From a checkpoint of a small transformer trained on Wikipedia: attention sinks.
Each number is 500 + 50 x the weight over the matrix's rms, rounded and kept within 0 to 999. Layers, rows and columns count from 0. Numbers have three digits each.

# layer 2 MLP up, 512x128, rms 0.17, rows 265-373, columns 0-127
546464499472485527315601555502598560514472514443538504453444513427581563563570447509580521553560486461455479509573509484416493508646520483594528466511440576475542532494447403466508485479422487505464562581544438482466524400481417443438586488475502419506579487566519504522508508567470425428527543464559522489385552572499484503514393560523514556544525434423506522583467460502424515491518
585551597531575522647509496553527522505444595495606557509448568561537511590488580551534471479500428536507453461582482367442500558499588525567515495405527500454480569558539420493496531543520550464508478503508475539506501493470406573484424514514551560484487438510483549413476476457546469523581427619499489493455533556526434437505435487530495471570585479472460486521480450559532552465465
464567391501497641504483457571422534541468568533567470450441514484474531557395531580524493473420471472576495520521576545522609507440421415556531470540511477538456510429476504524504496472525548529455485557496598444433404486555455539475556517561487519467457576592466497517509361493462464552435457496498452448473449513439433479507434568496528504491378520532430459489446526409479473515466
543510504502520555540473473532492462507522522497486515455402508574503533527534508448490486471540559489492499475517488401485430519543432477532592544522523437425468530478454494536464538546376559485486492502486443488509453477502535509525498576537506577514466478567461514561472448488505438486496460535466506469509426465537478544442528536548538431482554511493466500446464470427451501494526
604563498493489535586505474508492451465468457521498510407481519435547564445554485392405562507525547531481427473424432477510517475459485495532534521471450569535472448482455462478529477471503482535592459523482466403516477560463551506458465510546454479518551535503515526500469568534535491542514528576525531499523508486513469541421402442505543427499506481477458477538471595506530482529487
474520499534510538523504591434498408539585496443481447458533453465523517549425454507551507515482505517505499436540533480494508515601457555556582564490494597533408577562514560468435489490579531524517440457544494489510446607530495518545440536534522445514520492580391494513537550575535556474486445552486547596524546555473505474594523546549514511517534621530621548577502493453552456505460
531500504549482558441479402485497580455456534491588466506504414509554546560512423474534484525542513491513492449486460479478556473497482513431597464494493495512433611477438362406457532566435576544470513548488545463472490475490492432455498479411537464488451504487529522428465482470470556477540492514596493421428454555539545463418528467531513492452506487657545405464505495507386558459495
394528561560532429557479503423439591522555566562454458481542518481577498552394470411539508520549489425434511484560485552510597551529496532554426543441539488488502562511534454497426486473443440515517562526504525521445468532447410557507497516455442566441484521518469490575564453406452491524531509468560438480500512529503513576503478419515570520572434469403509518489468522477429486538552
500465479455519494497549414552417419409612570475496530468547522508431609513592468455564595467437478446495504553481550464493442525578653508465560476508538520434534395449455514567531490484546459453531558473609583538504654415424551497555530590430598448441476550486456542523537482465527508479544521495496473488535540497474578470487463501434551529494556484497452541486599458499412546516518
504489358533426547395559514510508395546520464560454543478512523456438515505448468416453470555518581449467523536453560484531502443418548476500445564503482548482449475522543429510517459515509499456462502565371543563477552570463549569468448529563519572533483567598487447572449493539468499526465494445429412504512446503508466425490591565452442494459506388547499504596484502558583481465539
522536405495472510576461354478435463498517525624582454492517536544489497586443446615546501518432602497474391510485591501506600565487496385583436471584368553535512533540432483523459538435460527472448549547507494529564546484488520473558449457521571470491498509523507498496504537434488511511507499533437480496511507524480560482527567526525516525489581505515492521539503498481626491490588
450472436545521467446522548483590531566479442612481442467454442612452454521523472463453382497448498499560458445562478453437494575531581506485481494456482551531551494421530561576389520510489396492483430506466578495472473437462391446540512530471525463575501573495493512567499533567424559460391504546471435451477473400573500411529548491427530552568452521516495490565444443556423452512503
447505488495495446474447514491467544569542574506457565550528545451518472515516524544480504510532455462470510455406541400492520524473540566576608512519509497442489501515518503438537519496548528472640544496535412522548486523538534572517518563584473551367605522444479471490556425579425522514550549436418490497448414473569533535538446539467510538600529432532443482544495574519571443413455
518451448477546500469478545412424496476578640464557464404449567585502507460424410423445410462466523550515572517459579462445536463545485559523543487513506549550474491515456518547586589472484522500418458522601465540569491493486519524447407487473493557451532508439489520535489509469500460497446504533538514496450517492570474494483488514479548492477495523476538485506489540496489488506570
530461533511480511525520489442462454500604469541450503542533539516409567453546541473552440535522520546510470546457524495473492501566556526400498493456549486452454510530494474475527515480554583484481568453575538511473510543424365400504523492478504422516553567536502463412485454465519447549534487471427482479511447393481432395424421474495609555467531588518539399457555463566565503525456
429500474582611544498547539463512522566427544518502502522530516529538511570549489472634488483500435530461489572435469472496564415533457511429508533467536470468486521522576489528484473462573495504504464547559534488562477486369526547484460508457469463552585452417575483530398557511502451445515457431650378487487460516461515604451467500526484544426552497464494562566458520518428359532447
467524533560524457481502464499532514474476596534467514480534434542533466561408470403526434540503534526501518512473491506469502578501478499403491529557499563493515458496579510502535610528594507504597504544488479557532542534542359394563545510486580458477594456457445431566523525434476461503517416512514491572457562496468471503560608551502499478511534561437478407478507537489515561506501
529485486538537491515518510463517447519502499449501543520453549413568529585482456400563479533555497438453605447518489546448524456461601457473497530509500486568587409553478506546473441431349576398547467419518385508454510491515458425505460578542543501541489469531464533490572463546403509469445624588471446536487507552450533486452522574510514535491437505480435566506458386444516471394533
486587442569430461550541527482499545529526451562522521588501462473665450487498517455432505539469412564466461486498452540466426481507453597631547470434481454439494507538434511551524458488485432486443498468479562529431532562494528523422575435504604547507514400481441455479547461518488472455563513457548530593512483428502482499453518482547468482544456446456540431494542508478478519483463
558572499569492570448525414511448473446490561488479475556434522417421456504498516519435531508518505541496486551456478564575501565511474618513423535560546486544489531418538401463497516431534462500529469540528503504499480520511492569449558542611539369432510514508526463453525435499448496547554427622473448525384472513580479543466411539523516511498506524431526484473526527484486554495571
558564495488465504459515533470493457507504481460502580516500469492463520480460616514488526566548586495508514525503522482508560409472448513475525444478473484512493478549420511459555518511582556418505485410497490405426460489550502503507585461576487471560560519531367601541469551524488509523453561373578576474590489558482458527499527570532612576477478529437476527512466571359488399507541
492457509488469467598532588492444460466553542485552500557506501407525521506500570469462508475515563446515509562513462472644462424540513392548415522494417551409568466496479531472518449501478508492528471495484576559448446485495441505573603493507458518575451531455516456457477562504529490454524550593544490391445541466540518424493543478453520564451522572521415506523503526477396504455590
408527461606527496530477507547543611439483450519406453530510604393419527487487497500494541521496454492503509471534576520546539504511493496567416444459460461510521511523521460503528525542568602567491526540489552497484451460524454513492454484542567519490500537504466490512465518508502525503481492551503458413526520530493482441464493547561450535451613569498534500559515540509491452528529
461480470509548499489554458412532572563457572536555500519466572488590397611475570544498488479554529545559557529491480469386444527419482527548503596498462462467563495488484421437576486551508461520522479494476509489450571470538519523580528498474464502521530513417441524464527452563464492449525602527507431489502469605531514475443493529532530446439490417493496485458522510549507534503476
543492524415507521453435417426382391552514455496556459529514543423495535514502558552479505494437536472432547495429564570472441474508508485419475465484481468420505510524480497483417406530478488381534576619511527443509453485449482437444573397460528613559477481467425475573491540478502575426400556439396474478481391548527506477487528588412531544562465534474519444537487466496468425528468
505524601503485522511537436501515502534513562539416562494533528415559616372528557512406414509431520534511470566470530513456466485555529537480441550592543425488548466417561454520538537511588498563438471409432615501506538518542516539542459538493539472569518411512587588594495522596489506524594502508492505512502483478383505449439450446500463489427500529412559455438461493502472527550528
449527529528533508525514597484525541501436505603435500567539565421456480441493511448467501502566488580484522447512518507505494485430518489561396544492503534501520518489480423490455515454499445569480463453494503510423544509419473508492431608458554510468537541537459508546453525463447490592469461501538543484486458476530459512509475515447511535534445500506560534493451553481439494523461
492539435564498499483517500446571401566540559556462582527429510404473566500470518492592500520360480449453491450473600504495602522480564477503447574481509428502477584476514382569446456597533498611473542577462549548508461470440545560535427447551488571529519555535559474522460446481480502576509488437446440516432430556517505466500525504429440514466424429432516555464458420408468522416554
486403488417469480521498524550564451441562531560482466453534488503574456545475563544525405470510486458473487556442498549539496448544561505540480566508479461505504577464481518476397419460549536516470487468529459521481500443457603445496586505517460503533530628603380507522468494481631535511484458614483533495517491552403503476530533527432482514528417586462443457505505514512406452480544
471485526501509479408546496440456501547478576558472542409549526542579531558569532506529433550526475462473431485384551490439521604538494400606498514466627553472577524449525533533492599544599517460529444451528521462519456557572470571424460499436487536502439428480486480551485512534515469584465458606566480440529432552479512505491409436530470520454534467508431520490577419564502530472547
462499430403475489548499452425425528462417506433520518546366553521536515395499506504433436480370577432414506491562641520523425463494368495479439405430467467490456495485481487453503565584480518511496454440524489572374524508507439501628568364463500513470525550523436551437505498528425466538485455472441543578460559604436438583580423480532398521619556484466504453501541470507430513423469
476509462418501436512547496583546520485556528563470498489443532516576500508480507487588625517472505496594550460489512517564492493515559469579530506448528537511443523469487463515522461530507569510541478519525492452417478475485457535483451482461460501523514466470530668491525579567493530426576463566509506542482473561539484541437428549469534459519536543554518395513372495514571544503458
438502493431495503525550450511493533528566449402533638546505514570549595533411555542546517579452491491529508492510539471607504507537485541485465516470500482490474467469488462433444460483530489490504464488490520557433526442373425508503541457469421489522491494506555458583550521452536525556490452603485519584486493568533464454459431611472499567534567546440487505539462495490552516541458
480529485492644500432469463431565561529467515628451420531565401538534475520556515619515500424428533422552513461489542465540524509530571548412401505486485432474403511553560508581565481446488429646450489558457456479521509582449565513543432546463528508540490544615475640463482489484451453595568478561560490479445559431484516499517375377520542527514582511584543497453533455446507427505575
555492526559492438524452427427436495537517602493545553569484438494412489447532533496410566414622464559519429592590556485484463489460435547447575422454537491572503460473508412453482484523453428614547435535491434503435463517517467467549429503437470544412490529507422402562505430489555431427538520478502438506581487526516463599541379465487490481464558557568542502571514498534513573474505
588504454544580512541479430505420559466480559494555498438402595503592446526419474464564546492519480445477540519543501572464496400435551478477406461540529498495606408456428459593480578530498548571509461438466463432411427495465458569547515493558538489506548523523367527480442440508461477518514404454525545550519448532481454557659537529520431530459615437482507491454522512502415429493509
621474546476440474499405473528499524532505590470453506408545457481527457544372405502485471512558461553553512416466585490436508628451441516499478442382581403531500463469568375491499506423475498436595486484528455595529464489527482463464547573502562496507322635547504523569453615449486459535484487569516407549527462472550520497490480471434566457551489526550470522506538529533464542565546
500591475495611486502556524494463603467550526462463511495621438518539525609387513572525519397462535434490514471519454517442490584487418448455546622449498586479461503471485553477433470544451510533504464518401505471472531470551530481450525573564454501508473498495500477548497498551515437516583541498495500453509565483528543523502544518525610477559595431521482459438457449550579511324510
519484486541580540438554494482549472494395564540468476547577558452430560632545535456493484513462405544451462547480488473456470576560544433541475445562563521552423462563449521540590514502396487449569415515513490386439458490546500463479439436497499456521533517475494454423547434493447497557518388459535456443420476513470488507483512509521528508484448435513483428544504498491435499465533
517485428433468435503479442431482459496529529488582537477481555484484510488531434407437475471522528482458505507548487489466545400451522468548478459517572496536439475457470524487554510528566481480549477574468535472459547481575468482489463497417533460429626407456483470555521475410507496442441550570540527444460491472435476473469533452481521393523478502470485507610557512469471516498455
489482540465620687511532471593533509521478532517408495462532484599503547521492406472412455522464503553460440489497549502550527583509540532512571414534583476550485625485531485499450535528522554499531490555522506519419469458539493445493516477546552586506491475511466445467497416459416525481447477545476498543521435478456427442542405502485386493514499465571499469489500527463470436460589
517500460582545475470447507475528466529524556591491520498499466440502480477506529475482385536493373499447482464554549611484414538484487484565545464456554522533541450468519551492473468459403483522482523490543503404514445545471478537570504505535457464504510518649441574587599509424550533648459415479405547526419467565429454468492543521481476499580460528498454461539519487540454567502538
431605504515416564339433502500380500495381425519572593487515547504396514423408480528550479474305449502490523603462596504510524529453405445535472460500573500484527535473502425574466529464559545532592598484507543463424446477522460585472567529546530474506425536578515602489510453507435523466509547503556417467503522495571595580519565570483423448421472529536387511539478539497511490508460
459465520471546517553569542464536469427470496489504490503455537479452521515611534568444437475507521453523428553534535544431396560495477449564533529543514423508487577534485505585416458369482529496491455476443547528491559468495418506446497451465524540500479581480442552514395488484459525459465501488561507522626430503509515436497454408470391530428515474431553492554506530517562486481445
519555475570491577530445429474459493519573492587533580506415514505520509449503570554418549460441541483461462497479519515495508606489541545515505528513539444548526545539576485506590558555465532612524571430483539463503504479545509607571606501535516568553494567513453545495537447464526413507508478519481455467515485445600490405548387479522506460459432456537518490435500563414494505409424
445579453508494454529491449458565498467441474512592447510489488488528475471431506492530472512489582539468480520559515513507434555451555435559553472502424453478452470572598385460452519468449456453412471434437465485587524468464484532541476583609485432483502485527525512538435480543479525507464584586492515478593491408563552440506427530579455522576471560571466383530478498371493589452485
463498569543556486612518561539570492499393525492465525498448445466505515673462506478556509453447472547517477363515438497407476497402515538535413556574581589443520466495582510625520534495531503535494597437473537437531569466491468486520428450519465383475447564422577509552510471494548560562507503510506460488564499483424521515452571448454493462501524575499543500457452488516507599422498
511448464487492501486573512468477440466599462616573452546468492472513552509477451466476495487572497512386513466538477530495474476463518476526519494502576532515556576448496554531506428512449499446537457495492507340528565523502595523438520506476507470515480490522413490512547536498521453596492429543553505460442528419542579440573432466516409506442497502546486420429517485479519522484510
453466493512472532638509483589547445530554519444489545556495545399460584411517502452473453577563328445493407548547489533605531502585557498464541458530524471485372525514488425463520508519469476415468489536514464538517544421503480574513517631599459504412463429534590492503518399622530449413467557581544561493486492514468548412507490514439444517573511500603506540549516515520561512505444
493551570572536437519474522496461480509552525430500480431555429507439488522515552509446561526503470456433553468448538492487456464541576529438505518512492507588490550452424484508491515535517406431595613564409425499592480445409613465473463476471513533449466466480529488491567545463477585550539541501455609542494537574528582549521380458465442465550616471518583520538606420521405501438398
448517509414482483559563496468475452497485596539453572527496559465408497491454569426487424445437520478470496545535465600509463515449427482601517464499508473463512471458467447641566455529463532502450504499501495391502461560411518514489498459513497417484425490532480481509459518468575430445431434492492480428541536483440523565451518505466616503520495622441456469522479461513489518465527
565473472528523527477484505313411453508592468540480652467546501505425564464441527506468559537473501581526456528411545539472471423586563618586494519503495519499479501485471481551445494473479489373457503467496516443551551548522435519563472515435463542514534492384528459491494566461633518485447516548594516467455550557540461489440493587531552464628397503626439448423528462427537404576592
516440510460523531493513509620396434505443440476523404470572503416497465461497440497508506514404446481558471586451457480507513437533495560500469439510539509568458458522513544528513504514472543474446493369488479420512537536490512422512455425426490368455505508580513489518507462534545529545518512550479529426513461571545403482519480490516461512424446528475551503577423432521449553399429
472515552489436480452481469548565496510538453560554511404484516526477472592520429453418500446538471421539536457473462547557449406453477438460439438580458536415463451577489488540495513415495461480524513467461443563559482517539517369456484550515473520576421525425467485471533518554381510415512422482529533528426471559545529553477520637503558604449562512608523485584584502459426484524435
452443495537520502602535528481442447532396496466426491566486500538409515553429455460573512554539510543419520450464550437557513524518531684516521448567454506553450580502416522532514495482516401483438456528527551411521523518567492545496497537639547484511418523479592500511431544534489436594527500559497398501516552603574493439580514440537512528512434509476532457508543549530582496513544
527517546497496650443475438425497442496442503484433443482514481519522523476455476551348444473517583464459474552518609484473515519467573445556502484424570493502459441399435443481440474511459532385527529429463480446455500476487494402502608423464458484459454508509550481541502542523366542442529452474517464562571534431508616517471574506540581450491593524461590512483538504494508496504544
580482447403495613634498469498441578452575506470442441473539578554460604547508593491555531459450377459498621503549431472426497526423532466459504418539445385440597565550515529431570481539558502523509515494580469451520571436518409461524502460429493478593555525521437481539464491513508432423495467503464563502465478539529540491469458502495497530484570471446503463433485475517459463507459
559495459502539516624482469555514479570561485465497539436463474498414558467482470425531452502439489482424567440520440542511438433556562459499434355476481564403518449434529535559493474548528443480555589503596553543442613531472545431540511527474509440503502507497527540548531454509496469549459533480603567523562502433390423482612493522495518621565502547446536493496535527567519529499497
514494543512479573503555522553508537528495481506508574437532546539523465426429526571518459447524535542525446480557531542525598555495513497578467440459531550450521510371511501550534406533450562446463427520477447558449493462451527542587480500478491616454536510446546534458526478517494522457496485622518439547435540544414441420472421519472459432439412568427588529504570524518530565367527
548483519509494449440469519546467482405502465473472421423496491450540498520527525487495543514457570486470323532516568471445419565502468430527515455584535477565452405511535528488510559558499487552446433480507539475479510507472399574484567471571601561589562545520521506521390541485436528497515525451449514570496540511453498427455444476547541505534440607442607475524429493519510496535372
464587482435588523493587555491388457578490477521600617512515554556509489532472385434527547620505487485455488494409503543497453406411480476518516591539552464600424572449488422486526481514574456488441525580471575417534530578611389510581432389568472590590547475584474471469529521468469519569540444556451457407471549487511444441398467457465628658552564465535412416417556378539526512459435
528432461577495477550552519477576532586562561581508396502559481519481443427470462576449505562480472436451467516451639522524530537424419495493512518472636530509513457601573483478539469501569471504475455494580556430484553589436399576386505488488464494441451579441372546598464435579543505458518514492565515602507537456494508607490560518489559597493442463461624542491439495472411516502574
452425497469533540501524422410440526437501560473529461544440419510466475474497440488532522628497521562476518469422517531516443482467557594532385552455463383518493515419469556574496353487526531493513481476532528501471521547428448444561499483485507413492487465515438519457504473473504456513525430506457429482540488450540539500480544481448439432466557457459506551504568482505508593516499
542436560444531457477460515520570537493555539500560573487445450449479551569476530549568538438518485505507526464515535509440488538531502509528492490517497530391535485414548370517507498541474513489451453502497462546529474486379540544546509555444556392523581573566452448525520494517534520422453592474500550500514431547518492517456572487438554503565463466579549544485537509434533559529548
505414546653516539458425506353527364503584538561452528434467474582483546391481389541478528485485561408514499541493561486493508396427472468499418549461519570452488482470527488511512459573584489486404492497488507451464472537569402487492538516628465575492476583578468453548516482512487452642492497514475549601530570444619543452573553477549484533501505523429484543528554540533533414483582
531673539425474454562459513502586439536421533438502492508491474460537531538512583468536447491603544541531414516528484430488607469554461505444380477420436534517464475534495512499525501612495536473434561451528537575442512446515430548531589468515413567605581523485517591474399440511435540554468471473475491479469582481522491425544495486454435504531500566489568451483423440511432517469500
540526531577475485477437550481498483518611499472537434531498433489416510509464524519433488509509438512434510493490501492470541531441576660598455521536435419569509494533574462490476486491470538590541524484504480496583482432344441424462598430475499558455460474512459418507386472603480499481536549415507521496479498454545616495472531484506561454524552440549431561574526482480452497514556
522509495508526464460537604512456507497557425476458489466473598561500495468471546585440573554518546555504417479444482430537488556566443544522514466609591495422526489430553509524444531502500508487627519478513485510505436516461577554576487464355464552612512526480432514550469526549481456575489503450496526455507552515483503473555532560581508473505502538560457561485490476546542530448592
515488537482532546474491508509485517460516451575593401492468564476561456555516600519549570492519486456498599410385477506486477462438512518552594510508486563447546532521516496525604595433564531400527457527487476429489500530496465479579539509585468533451619551488501419556557495428561523516493462500464500476539464459447608451491485478345437553537515511438462544544581431500496389508537
541448362462444480507514524512437462503482461444535499508659488497548594562398519535524510479493447508545477549595539531539490467550529512520494593463502454545513537471537413429467573502463490470461527379508496408501554436425477481531535567496465522513573482577536524398456559504515436624521495476476506572495500445535581500566495564434513519470418461514471461451488463480512538528493
539528383572492568476427382453422397400405527542497520517500458576441428499488492490537544464490521450524490595529497428602494431448464492521463513532502522506487515402507537547568492501492562550497544528562538597499516518536502635475538582492492449498418608566397547508608446507533455491490563476494528390592536521467502511559506527510472561499460551501558529503492586534547436510484
452548531466467550441434465580525421491541486556498529450471561456476452443510550440473627541494452534476545478496513478487525508543532447479452526548552559495527474565588505482584575502476468429531508440403473432494464468538535435462439423539518533493470463486436509567484447442528529419546536479572458579421511505563425539581500430403450527537427555536621492493556544435500563420502
550519560538474533617526453536535438559435451512427546529603376525467536467474461578443480471504571429476507475530551505479579531469520447510519492485517546513480561504497512512535458490500448508470508525509470489437551513511458541479477538558500434561480498579388481489459456468544493526589505554440528518531466434503466369539533435523474508480467466524439504467542505433492527477496
533456499493518488517579463544439391438493522548586508450479454481512525513498469542540561583415515450389479503458502535575516502456431516561518491564561518499506545492501465513444407505464510508503603493478503500528464492466530408454574540478402509482497446609464456620541494484524564587526591497487521602484484448442480585595488483568548489452512540507551554432497473447535527581506
516585473420564554561567452552423447552540558471484449415460572477493546508523570556465559474423485488562508508492550505528519550500513605459425408534536529400535534440504576490502423566536538452526481509474443451528494507522410504496518506534444535442424517479523561490497555604546501559445428432435418522535471492520633532518447551528420429494526528594541624537420550458512427460499
477548538532521521452542468437571543534537449502441546426517423431470507512437507515498496440464554459317484388462600553569479447422531494487516445474441399411466464518425510536515436432522409433459493549530540538489425475517463514447522528491481547379473512454527462522516549426435446454545516546456557472513501545446514502577521525507547564547474473561541480470576577555519513517499
563519496578431469483507474512547493570446466552496486459509500459432540510525474470430447524400465590506532396532499445498450507474497445507509570511498460531496491583481400431544479449531420537590463565431443591466489386616520510473500468410465570465484445409393481549501479644468503520603478521555409450440531556485538548450539473485414419526502548438477368522567531517467520514614
549485487506531597547535493558510446482478509499427557446546511535516432555431562590463383544553483533527467511453456491558486529422488536405513477622518437492523493399489529533498480442418569467509488497357494489502519594530497431502500531442499536508492464483482476494504420505586484543448501461463468558445491419444497527522511525471530562496482541445511506505445426480499578535442
544616499501409542520479480429574426428629356507379606433568436398487535560562651433367444546447507506531527511514485455457530536551427596533441471504523571350386549547505527510476513488475450429409436475570437602607554488448426466488461581524439499551527571475409409505462510508554437477551544634507486464554491552484447536456421507516438421494385530641470539502496475427570571623478
527491530538479450551586571379503529543518628514416499487516423473488425484485539466481636546493515492443522477540488483484507512549523443516533554413543517421519472478461475456511474421523487411475536521473477425498466517407468429493528513528556521525485425496560513568536508438572534478597491499457493476464551479571525500546471537453479449482498511480486541590425486469450442469482
527500453629478591495529538400525486531560554466506476479544628445558511377468523558531476473496540451509528543442519511460521556553553512514499574453544575466430462478497529392443464442492605511433526528530438459539447443472490453509447494541476489496527465447437497513494442499558487505530637478520480614408557537555555469442471489504455433466477555508476495483461536529387513491506
585484420500533487514508522523390507547477562447571596494433551438524475522416457488519456545410580543489501566504550437440468472595523496502475459482538498426540473466524335556432532534531563396485460502509510495547528535526545477575555458414437411443548460488374507438574468421556440483436457495528517491552528420495456495554458526453579507535515454449504454484400506521523431577492
573484493443515494550545552486489497646414479538526497569463527535505539524501512494541518462483530491453448440479476431507478407502553457479594447563457521566465505494483464482507517529564508493496500449466510482536470527442455519560569447549570494450608635556459599448479556454502584524490458535560472502526574495581528487529413417519601544496473561573494430499536457493599620452501
478534521542439564489455592449477473541477490509550550484499471505465501494509531468505544478521493434497462526423550463613433414488510490488414538411599471511520469468580425514537487520436439471497489423522448547519445470449569458447533553478383553394542451419456530504592396498540552420507585551445505501518554508489438464488590446535445538547440413571516468474490441511508509457494
523489500440449461622451446405593497525501500402566463481497389433468477493559561508526520558543454523548428500412522493548478460521527513566463443566479585365482461474542544616491448484515570415408597499542471536532608451537535440531534427525432446543501547522453563488592549492485495528481546497455481558505515529470487438560499588514483487538533488464473498520544538479494441502499
493547448534536535423460606476515367467503445589471606533551520526489417454571484487499473614493521484456514482547497498473478521563509530455487464364496444461538510542429505520515513562575456559516522492629472477395609553554500497497464480452470481546479499441538587416466528456490545466544475599527482525484436516464541424516464513524433540626520517509397508504459510571569547526455
546580518460447411507404538448505449442448515456540483385553420527488450514494576506429558557510564569525527498462498505572500470498587514578433478408489574515476536645603485515481461528542516467504463474360448509515504497373557540506498484591421559503491549470459538515465532465485547552471610493426563469521515567445477544521521499473484468511554567549460441513491544413497496536522
506592531501522448542434458589486635478510455478503577407480429486517448534497522439456423499498473549469551489484506455487563544463523580492492455485396543546502507565493541520497520552514476477496455394539479572537501447539457543573494435591446538483536566376317490515444440482508572505546524469479414526466466425465461491441434480466533419514454542493408513526571511481482590468506
521402443571542463494523457373518489504457430534511569542432503472517548469469524429488509553520523562438512463490496419545530541513482569356521459464427516508563530558523540561547445392530552494578508522543694517515555471522440460572534442475495491465540524446419497523480535540515570442542480514424567518470413534423453524505467568481553488444566487478500465509546582534544516519502
517467493550530455555538549548569412540543400476523544452478560516517505464539423493474555404505460454487535467581453444601454546494551534512531517489463404507510439568505514535461531534514480545449451450460633504509410502456466512484580551478452364586532438604489477514587520538475560441561455527568446397481471556549629451399523465499453522480592512446459497514513477540475451509543
543538536472557499456521531575503508575513428456473548399525468449508447448530478517459593497477547504516430479577529452490505520558524476460529631431515499482516484535434566547560505596448506453490564526533478476519557518461470506493614483465477438528574446464502580583498525484419505498588519530530481516476435509510506399511452464507560514517411561486431494531406548562489527464543
476525501501428520517588591507489546413538536514426497581515452549516572510482538386484550484472486497496526499475491495569449482473461488569457467499442532532422566555576493458527472385478471422486529458559407578497518455465509479517468575497446595509490483620479539544537509521488479448603554547581457447470490463546471564460526414466507487465457557534375562538575478505541546408396
479443479518599454579484487519422543509536450525492477556518565485424467521479458490438561463471528566509564490536503514477525506543475537520439545504491544485434542458440426437453468442505470498514483507543494568479450460516536495504475499502509425538490579462503553513479463521453546553537500512524564448559566477389444496516552590412517492575448469424553508543483562499416506420484
556485452474501402515437470456495413458392567444515589547551456550484453508476448443468481446512529526454584462526518508528441451465488542534483441379503526472486525537529486450436513583479483425491524530470563511452481467545517433518655431470558480442484535580530519575473570554420530466445637425447559465486476441548517470473562500463548585425556600518532559510495568487458513486448
466468488512547439490545569485541407565549525481495524491507559573492449483541479521495478501496409500575553554522503620432451518423528546484539480534449398497438480468466540521499513460459461447579435516598456490440408525468513449475536434539499615511503672531497420520460503504456463513479576502415536502537459520570504502508521502466554577474469474582481518577499437462449462562468
531485459457471529559526544493525581535462487496531415436492457493479480560525496564462478382447416490497472498464470602482448548476461504447545488513434488503571555518430437457556477503552473462575436551475502501498461534550483516482520525557589526557512583438449455515519423619493482481652535402557603509492558470399527641420452485599515565448510501427456553462431515561432555584506
589547389511500485512536502423454534461558495502532429437518624527533522429471492460437508529496468482532490460517493501482485454552546506544463513471531509528522523544573515498523565483528580569477449567588505460587506495550511470454543505471508486526468514474546476517545545456486569491505531557413539517535460479550463510520448489492467489566552518506460474602471560493496464429467
466515492555460518467548499542484432559475604497578543593457561610461426516486487462564530460514536568535509471455509490451566503498506545553563510482471397480460559427525336497406425520598480578464533520524616378577493544559511452482516485451533455465579531540506525491441458457418494466406528605476578459501547569440564479471458545489555515571506496538436438432393477456541559560496
507470491543484557517438565430555561499461416533456605487555400478491446488482472532451548564395406512508512593446515389474518502536432558556482485555511508529526486474505501563435470494511472465463457436436513525465539484483591494553464619550510510449488469515458453533490554566445455508425503469565487441449494511488469507495567440501483491472415479562415476456520482587567555452611
523462551513466526518474549483465398526405552576543486480500428549411529476489426527472500426529497597490434512542514555518509536495537450474440493533420435495489530422523477478535423507492520437545538561497498501443460502463490572460487499532523516482523475389497588470474480613504595427416503566434574563514514495496531488506509590433553536569541490605473467576423483466513456456492
525605429468489543525555530531515541541534574446459550448419359535473548495531591582449537448481515563499517423487484472497482550542543471482514470501520562458446508518541518451469426529482566484525401525455597494426468530567537445493565589511503450546513523472482528487389515455544509428498452467541480498474489551535447514546494445407465498466478481523494503521443532496488554402471
450512433515549527529516565469508536526440464539514461522549470500431563560466504365374522461531514529432552500525577464507556488513463573531536489531486540337518500552513467490490522511512508438460569463505467498483493545496533536537535545512492523499485510417491574503500447539525552536473484525532523416544524510465512491577525533458483580460444456535580564531539478462448438454501
487459464389614548575450462478428462454578507622398528520530405543477494463499497462566496599461564472507480471533483487495424478481551552486540503519469440518428509485557551585502508496465528494530497600512401537303488463551539521459491499542475443468563404503458437494479423538515519431517487506495413526503499560593440563437546550452486517506539511507463465413558426529435503512435
522585535422416447520414461417562437441484488516478516441488500449482493610507520496517403502513480543564477527367507510415446533592475437540510476455500524401498445532489425535418489410391485427504533526546501499499512465489536558428503570430548526496561515463471503546428574552475541464374439578547474444551509522548474430506576526338489516509460525489517555458606544478542464584450
507487525467416512549508428515428461532557522542523595506535600602534531465468391583484438523424520392510496523475476445477462471490500417471445547521518505519472550469456423536533579468521483484458531480470498355518542489480461521504500533480514529514557571562496489429485545575569474503483514386492469505657474555408495509476424479508468560453482481488396436549554492569612484527594
475478478484482628571477511531515550454517529492455575577505523429406431470534454452485432485470558537444459477537427410468554492471580492518546465530452426482482574456486368485465427418492535601480414493470487501498604490493578565466595569474417434489531451471456488488458470513460407424540471441521403454509523409552518515434426525463478478468441419526515457583411478518478409602463
408514480486459500497554506426503469457617534508466562519560506433453475478462523509550547561417511516449557498465498545472543469416520534566556475525464564485532501502518458502551421517461477548433511529500562503498524437521512548485447561525352524525445571632485515531538516571419495513482627515449565515512449612405390483514558539508526511527561446418514582512481531489520522468444
510496483595528432449492485520519426544517534499337486465474487622493446390567460360458531481564447582466428519503585540502465555465549566484576541447429369597511551556443549527454620499491471438481483551516524512568550498555512469528448550469521528489468592480463550505534522566488407467511559525530509499573499586470491416468455516447450538509463415500390453543404488490453573525410
443548562522433594453545483481415496597464531485599585458520453553563487562600548458403461440512471479526587540376467403497483493553490534466514516524488529559473511569454464551472531547521484536603528499471562440498474496499554458535503473499500541491572567520505529474500512552492557504468467581507450535401505483541531525394372472484551582500525509461513530603517436499557574508594